From a checkpoint of a small transformer trained on Wikipedia: width 320, a variant of SOAP for these matrices.
Each number is 50 + 12 x the weight over its row's rms, rounded and kept within 0 to 99. Layers, rows and columns count from 0. The size before them is the row's rms in percent of the matrix's.

# layer 4 attention query, 320x320, rms 0.0876, rows 0-25, columns 256-319
089:35 38 43 53 46 34 53 49 30 43 42 38 67 50 29 34 55 48 43 48 51 36 53 54 53 57 44 49 50 46 32 74 65 34 56 45 45 37 22 44 55 35 82 49 46 78 39 51 38 57 56 59 58 47 33 30 51 47 49 47 49 44 39 45
088:55 45 43 71 38 40 60 35 44 54 40 73 51 56 67 44 54 72 45 61 60 45 35 38 48 14 42 61 22 34 31 28 57 46 45 36 72 48 66 60 42 34 32 64 48 49 53 70 42 36 57 41 39 45 61 44 57 68 54 39 30 60 79 43
087:60 43 82 69 28 48 50 46 65 38 79 39 64 68 61 53 52 43 78 64 41 41 62 68 52 55 42 51 48 56 27 46 56 56 34 55 38 45 71 48 49 60 44 44 45 43 38 52 30 67 47 60 39 34 41 38 43 52 59 52 40 50 46 56
082:45 31 46 41 55 68 40 43 37 46 51 37 52 64 63 34 44 48 34 70 40 48 33 57 43 64 42 54 77 48 55 51 63 55 61 48 48 73 53 59 62 54 32 34 48 48 42 61 58 57 45 55 41 52 58 40 67 45 43 55 51 42 55 34
084:57 46 27 49 60 65 44 36 35 46 43 70 46 57 57 60 44 60 47 52 50 34 33 57 51 31 49 55 50 49 58 61 50 48 34 42 25 57 45 40 60 58 58 50 42 56 35 33 48 32 58 53 73 55 68 49 47 38 64 41 70 64 47 27
087:40 51 32 34 56 52 48 44 42 42 63 58 53 48 68 49 56 44 50 78 64 43 56 41 48 59 39 40 50 56 58 44 59 64 34 55 61 29 45 47 38 35 39 50 21 45 49 64 41 37 61 44 41 69 49 52 49 51 57 39 66 45 52 52
088:46 45 49 43 49 36 43 44 50 58 62 47 56 52 46 44 46 39 39 35 57 39 38 39 46 76 65 55 51 40 56 48 51 40 62 29 62 47 64 34 48 38 74 44 60 48 39 27 34 34 63 59 54 39 56 56 44 47 38 72 59 41 41 58
086:64 49 34 41 65 45 65 59 63 66 53 55 32 32 37 45 43 68 63 43 62 29 53 53 80 49 38 75 41 52 70 56 43 40 53 46 44 61 70 57 71 63 32 62 46 35 41 52 50 23 76 55 67 47 53 41 42 52 34 66 43 57 51 43
084:48 68 59 51 71 60 44 61 25 66 36 46 47 21 53 49 34 46 45 32 59 26 43 44 52 52 66 35 47 49 44 52 66 50 65 37 60 48 49 76 51 31 51 48 44 55 33 52 50 20 58 38 52 59 53 53 42 62 49 25 38 50 54 42
086:69 57 19 47 72 45 36 60 63 49 53 43 48 27 34 49 53 43 66 44 40 47 49 33 56 52 47 51 57 53 53 34 42 66 50 46 53 31 64 67 47 49 50 59 46 33 58 52 42 34 53 25 53 66 40 58 45 35 46 63 41 60 54 44
090:78 57 49 65 45 50 42 30 52 59 52 60 41 62 34 52 46 36 43 17 40 40 51 79 36 38 65 47 47 48 67 43 46 45 43 56 42 60 46 43 55 62 53 57 44 41 51 56 67 41 36 56 52 53 44 61 43 64 29 50 39 64 22 43
088:52 59 56 59 50 40 50 47 48 61 69 48 45 37 38 60 55 51 69 59 45 50 43 55 48 46 56 44 52 54 50 58 39 54 50 65 33 49 47 48 53 57 57 42 58 48 33 38 37 50 55 59 34 41 56 58 22 63 57 31 47 61 77 60
087:57 48 46 53 50 37 39 49 40 78 61 38 54 49 44 49 43 41 69 49 47 54 58 51 64 50 31 52 50 42 78 55 46 63 68 68 52 74 50 29 37 50 70 72 63 47 66 31 57 45 52 48 60 52 46 43 50 54 49 44 65 75 52 63
099:65 54 34 57 35 51 40 38 60 50 46 42 40 44 56 55 44 42 56 55 34 48 33 48 56 50 71 37 29 46 51 65 53 50 69 49 67 62 42 51 53 44 47 54 44 38 44 70 53 69 46 46 33 58 57 70 48 48 42 40 54 62 48 75
084:49 72 33 53 60 55 47 35 38 46 38 71 37 35 52 42 42 36 54 50 41 48 55 22 66 53 24 41 31 71 40 73 60 46 39 54 53 54 52 56 42 36 49 41 64 49 07 42 42 49 47 38 45 37 38 22 25 56 59 53 70 60 44 46
087:55 48 52 27 50 32 38 49 69 46 52 49 53 44 54 55 57 53 49 53 59 52 46 43 51 61 37 60 57 49 50 44 47 62 66 45 23 37 45 56 57 53 70 46 61 48 36 27 57 52 37 69 45 61 45 33 70 48 26 44 76 35 47 34
095:47 47 41 46 47 50 41 69 48 59 39 65 51 43 52 47 41 53 58 39 53 60 61 52 47 64 52 20 59 44 54 38 49 31 21 46 52 50 49 60 67 57 40 52 44 48 41 25 62 44 33 60 49 35 30 51 53 69 44 58 56 63 40 80
083:43 57 40 41 43 71 69 39 72 58 60 53 31 51 43 48 41 52 44 49 64 61 49 58 48 35 49 51 53 39 49 18 42 49 40 70 86 49 46 66 32 55 70 48 46 56 53 72 65 49 27 38 47 63 58 26 71 58 65 65 38 47 72 59
087:32 35 77 51 58 60 40 35 38 56 66 39 49 68 65 55 57 55 75 63 51 55 47 56 45 70 51 48 38 49 30 43 27 50 39 29 43 55 45 64 60 56 60 52 60 57 57 39 67 58 71 52 61 41 46 36 50 42 45 48 52 34 20 33
087:56 59 64 51 47 48 56 47 57 70 54 33 50 57 34 49 46 66 53 55 33 68 66 52 56 53 51 45 46 54 71 59 46 24 43 59 47 57 28 65 48 53 52 45 55 64 49 71 33 50 37 46 50 71 56 51 32 28 30 46 51 44 30 68
085:60 64 51 64 59 69 38 59 33 52 46 53 52 53 57 46 66 71 61 53 42 44 54 31 32 62 21 39 65 45 50 52 34 43 33 52 38 50 41 34 58 61 56 47 49 61 43 42 52 55 59 49 65 91 57 48 41 71 42 52 37 55 53 44
087:41 58 36 52 51 30 41 39 63 76 55 54 48 45 52 74 60 56 41 49 58 43 45 48 58 44 57 27 48 59 55 59 35 67 50 58 53 66 59 66 61 44 43 37 66 54 44 58 42 46 43 42 45 53 44 32 52 53 70 48 38 56 50 32
086:27 68 43 44 42 63 40 37 49 54 24 48 59 43 47 40 52 45 46 47 34 56 43 45 51 51 50 59 51 52 57 52 36 50 49 45 49 32 46 45 50 44 33 43 38 45 61 44 47 51 42 48 57 63 41 32 33 41 46 63 81 54 49 65
090:41 50 57 40 56 45 54 71 53 55 51 36 37 48 41 69 54 60 50 44 73 60 51 59 48 25 42 66 46 55 55 46 49 64 48 41 72 34 36 39 55 36 56 64 57 24 25 35 48 48 73 50 59 83 39 46 54 37 49 50 68 43 35 39
086:54 51 53 41 58 57 35 54 31 43 56 56 55 72 58 70 67 31 43 08 25 52 59 44 58 47 35 38 52 51 52 57 63 37 48 54 69 48 19 51 51 44 40 44 67 53 49 40 68 65 49 60 45 26 35 53 47 38 38 52 62 55 65 51
086:39 67 45 58 38 41 47 39 57 53 31 63 62 52 41 62 33 57 63 56 30 49 38 69 56 51 44 65 55 56 66 32 45 62 47 55 59 77 33 26 65 45 28 61 54 39 56 46 39 44 47 47 41 55 68 47 44 65 73 30 28 56 51 65
# layer 4 attention key, 320x320, rms 0.0859, rows 0-24, columns 256-319
086:47 45 62 57 64 54 58 68 52 48 45 72 59 31 45 29 46 30 45 47 69 36 52 31 50 49 53 34 60 50 71 66 57 55 37 16 58 48 52 43 41 33 73 59 61 57 48 51 79 26 54 48 51 52 66 36 47 45 55 58 43 48 47 24
086:56 73 43 42 67 65 61 49 62 57 52 46 41 56 81 59 38 39 34 63 52 43 45 25 64 52 44 33 10 56 44 48 45 41 51 41 52 31 26 39 45 42 53 58 51 57 45 64 56 60 21 57 43 53 45 44 67 36 75 50 68 50 56 58
090:44 42 63 46 46 57 43 42 90 74 66 52 34 54 40 53 60 68 60 32 48 50 51 53 64 58 26 43 47 58 54 56 16 36 56 57 65 52 46 28 44 67 46 35 46 44 63 55 56 29 46 47 49 37 52 53 34 38 68 49 38 55 53 64
082:78 60 35 54 41 19 52 45 33 54 70 66 34 43 40 46 37 45 64 49 49 35 58 31 65 62 56 40 52 61 44 66 39 34 54 46 41 67 39 43 52 41 37 46 53 65 32 53 41 41 58 78 41 53 60 49 56 40 36 35 43 66 60 62
083:35 50 48 48 39 51 45 41 40 32 46 39 51 59 44 61 53 29 66 39 42 42 45 36 39 65 57 49 29 37 62 56 74 28 49 42 78 68 55 36 79 58 35 52 42 45 56 48 78 40 38 66 57 53 41 34 35 50 65 40 37 55 51 58
087:35 48 52 35 45 69 33 51 37 40 49 47 41 13 41 60 35 68 52 61 52 48 46 35 65 40 32 51 45 51 56 42 40 37 51 40 65 57 45 49 37 62 30 51 56 48 44 39 50 53 56 56 38 43 46 66 73 36 53 72 48 35 56 46
085:60 51 68 59 40 35 60 43 60 39 33 70 71 31 45 59 56 39 46 52 58 52 49 69 28 32 53 61 61 45 39 63 63 40 49 32 50 29 51 73 53 51 35 61 54 65 50 44 45 48 43 62 41 26 46 30 30 45 51 59 50 28 45 42
086:50 66 49 70 59 46 47 44 53 72 51 48 72 43 61 61 66 41 69 37 60 60 29 60 50 45 78 48 54 53 53 43 36 41 32 61 48 44 39 45 52 73 70 66 40 60 43 58 35 56 54 41 57 45 65 62 60 62 44 48 35 59 65 63
082:52 56 70 49 33 38 57 38 69 60 46 32 30 33 48 37 42 42 33 56 52 36 33 49 59 50 65 39 46 64 30 45 68 54 53 45 60 55 65 63 25 68 53 51 47 66 74 55 56 48 61 60 49 65 60 52 60 71 50 33 70 45 51 37
084:45 46 50 42 59 56 58 50 75 45 46 38 37 43 74 60 61 69 75 57 75 72 51 47 58 55 69 61 20 66 41 68 39 60 55 57 49 53 55 40 42 71 66 58 31 66 56 57 43 55 33 45 45 57 54 54 32 47 40 54 47 49 54 41
089:51 64 38 46 45 68 56 71 34 60 49 46 66 35 34 56 65 34 56 56 50 47 35 55 49 37 62 57 54 43 41 51 50 51 44 37 31 67 69 52 68 52 49 38 44 51 57 46 62 37 64 49 57 47 51 83 51 54 64 39 50 47 49 56
086:51 78 60 54 57 91 47 54 58 47 40 43 70 32 56 37 58 29 28 45 14 38 40 65 47 39 43 40 32 54 45 40 59 30 55 51 63 55 40 51 52 56 64 51 42 35 30 45 43 59 61 42 65 68 46 50 66 71 48 52 44 45 47 47
084:56 50 65 59 43 61 34 30 50 36 82 48 50 46 51 53 64 61 31 53 41 43 34 48 59 45 23 45 41 46 31 67 49 42 51 32 54 71 40 27 65 71 44 65 48 37 45 63 30 66 53 72 53 45 52 49 36 49 52 61 47 42 35 33
092:59 41 56 47 32 55 65 57 51 50 57 36 60 49 47 42 59 54 33 67 59 29 49 42 40 57 53 34 66 45 33 45 65 48 57 58 43 66 56 63 50 57 54 50 68 46 49 72 45 34 48 63 55 40 53 33 34 64 45 49 41 41 52 58
080:30 62 52 37 42 61 73 63 39 46 69 37 57 71 57 53 58 34 53 57 58 53 46 47 39 60 64 38 53 50 53 50 36 55 33 42 68 62 45 60 42 57 56 28 57 57 59 34 33 32 54 57 50 52 57 32 64 54 50 63 52 60 51 54
085:40 34 49 60 32 56 39 49 20 19 36 41 71 49 39 57 52 50 54 41 34 48 55 40 51 56 31 40 52 47 35 45 37 99 45 54 61 58 47 59 43 45 57 47 71 57 64 48 49 62 54 58 47 60 66 21 53 43 73 36 41 49 53 70
094:67 56 53 63 50 46 38 42 41 56 29 68 49 35 55 62 73 61 31 45 44 44 38 49 08 51 55 46 46 57 67 36 40 61 65 47 35 40 52 39 67 41 31 54 28 47 37 42 50 71 59 58 52 64 31 35 52 44 32 42 49 59 71 49
083:55 38 71 63 60 29 58 42 71 46 66 35 60 76 61 60 59 34 45 72 39 33 53 61 48 38 58 56 61 47 36 62 47 49 57 54 61 35 32 62 52 56 27 67 47 58 48 49 65 47 76 36 38 54 65 32 58 43 67 59 84 63 36 57
087:55 44 44 59 53 56 40 84 69 46 56 61 47 62 50 50 40 61 54 45 44 56 61 44 57 53 26 52 49 48 49 64 30 48 50 41 43 32 51 44 58 61 50 47 37 29 52 67 63 54 69 53 58 32 62 62 43 48 56 45 48 45 42 59
089:51 36 46 39 61 52 64 43 51 43 54 47 53 40 30 40 30 57 42 49 14 37 37 52 56 37 54 49 64 47 59 55 61 52 60 59 39 37 60 52 63 44 34 46 75 60 28 44 54 61 51 49 68 39 44 50 49 30 63 48 34 40 27 55
086:38 53 45 36 44 52 54 44 50 51 65 59 40 66 33 49 44 45 59 61 44 29 46 45 44 37 52 62 66 68 35 41 56 26 34 66 73 52 42 40 48 63 56 43 58 59 54 60 57 68 41 53 41 50 33 27 48 50 43 62 40 60 40 49
086:26 44 59 44 52 65 51 48 36 39 41 46 39 38 48 33 68 31 44 53 52 47 33 58 48 69 54 37 50 58 53 60 97 59 52 52 69 56 42 43 51 38 32 72 22 67 49 50 42 47 80 51 60 62 52 50 41 47 62 44 49 41 70 68
082:44 38 68 46 54 69 53 61 22 30 60 65 45 51 38 65 60 42 49 59 48 47 41 51 35 47 51 49 53 39 54 33 59 53 75 39 34 60 63 53 61 51 58 46 45 44 70 47 50 45 33 37 36 31 36 49 63 77 69 54 65 35 86 43
091:58 45 55 73 28 21 43 47 60 39 46 41 28 54 75 43 60 68 45 58 37 66 27 50 73 67 53 64 52 52 63 59 41 66 32 52 47 66 56 58 58 56 49 56 85 60 67 41 45 41 74 72 50 56 52 44 57 48 29 44 54 54 46 48
091:32 31 60 40 61 56 52 53 46 43 56 33 34 36 71 53 57 29 21 48 67 59 53 60 60 47 52 25 45 54 53 46 33 50 43 42 52 42 49 71 40 58 43 35 34 53 63 47 70 55 61 40 46 58 40 38 48 62 50 71 65 59 47 54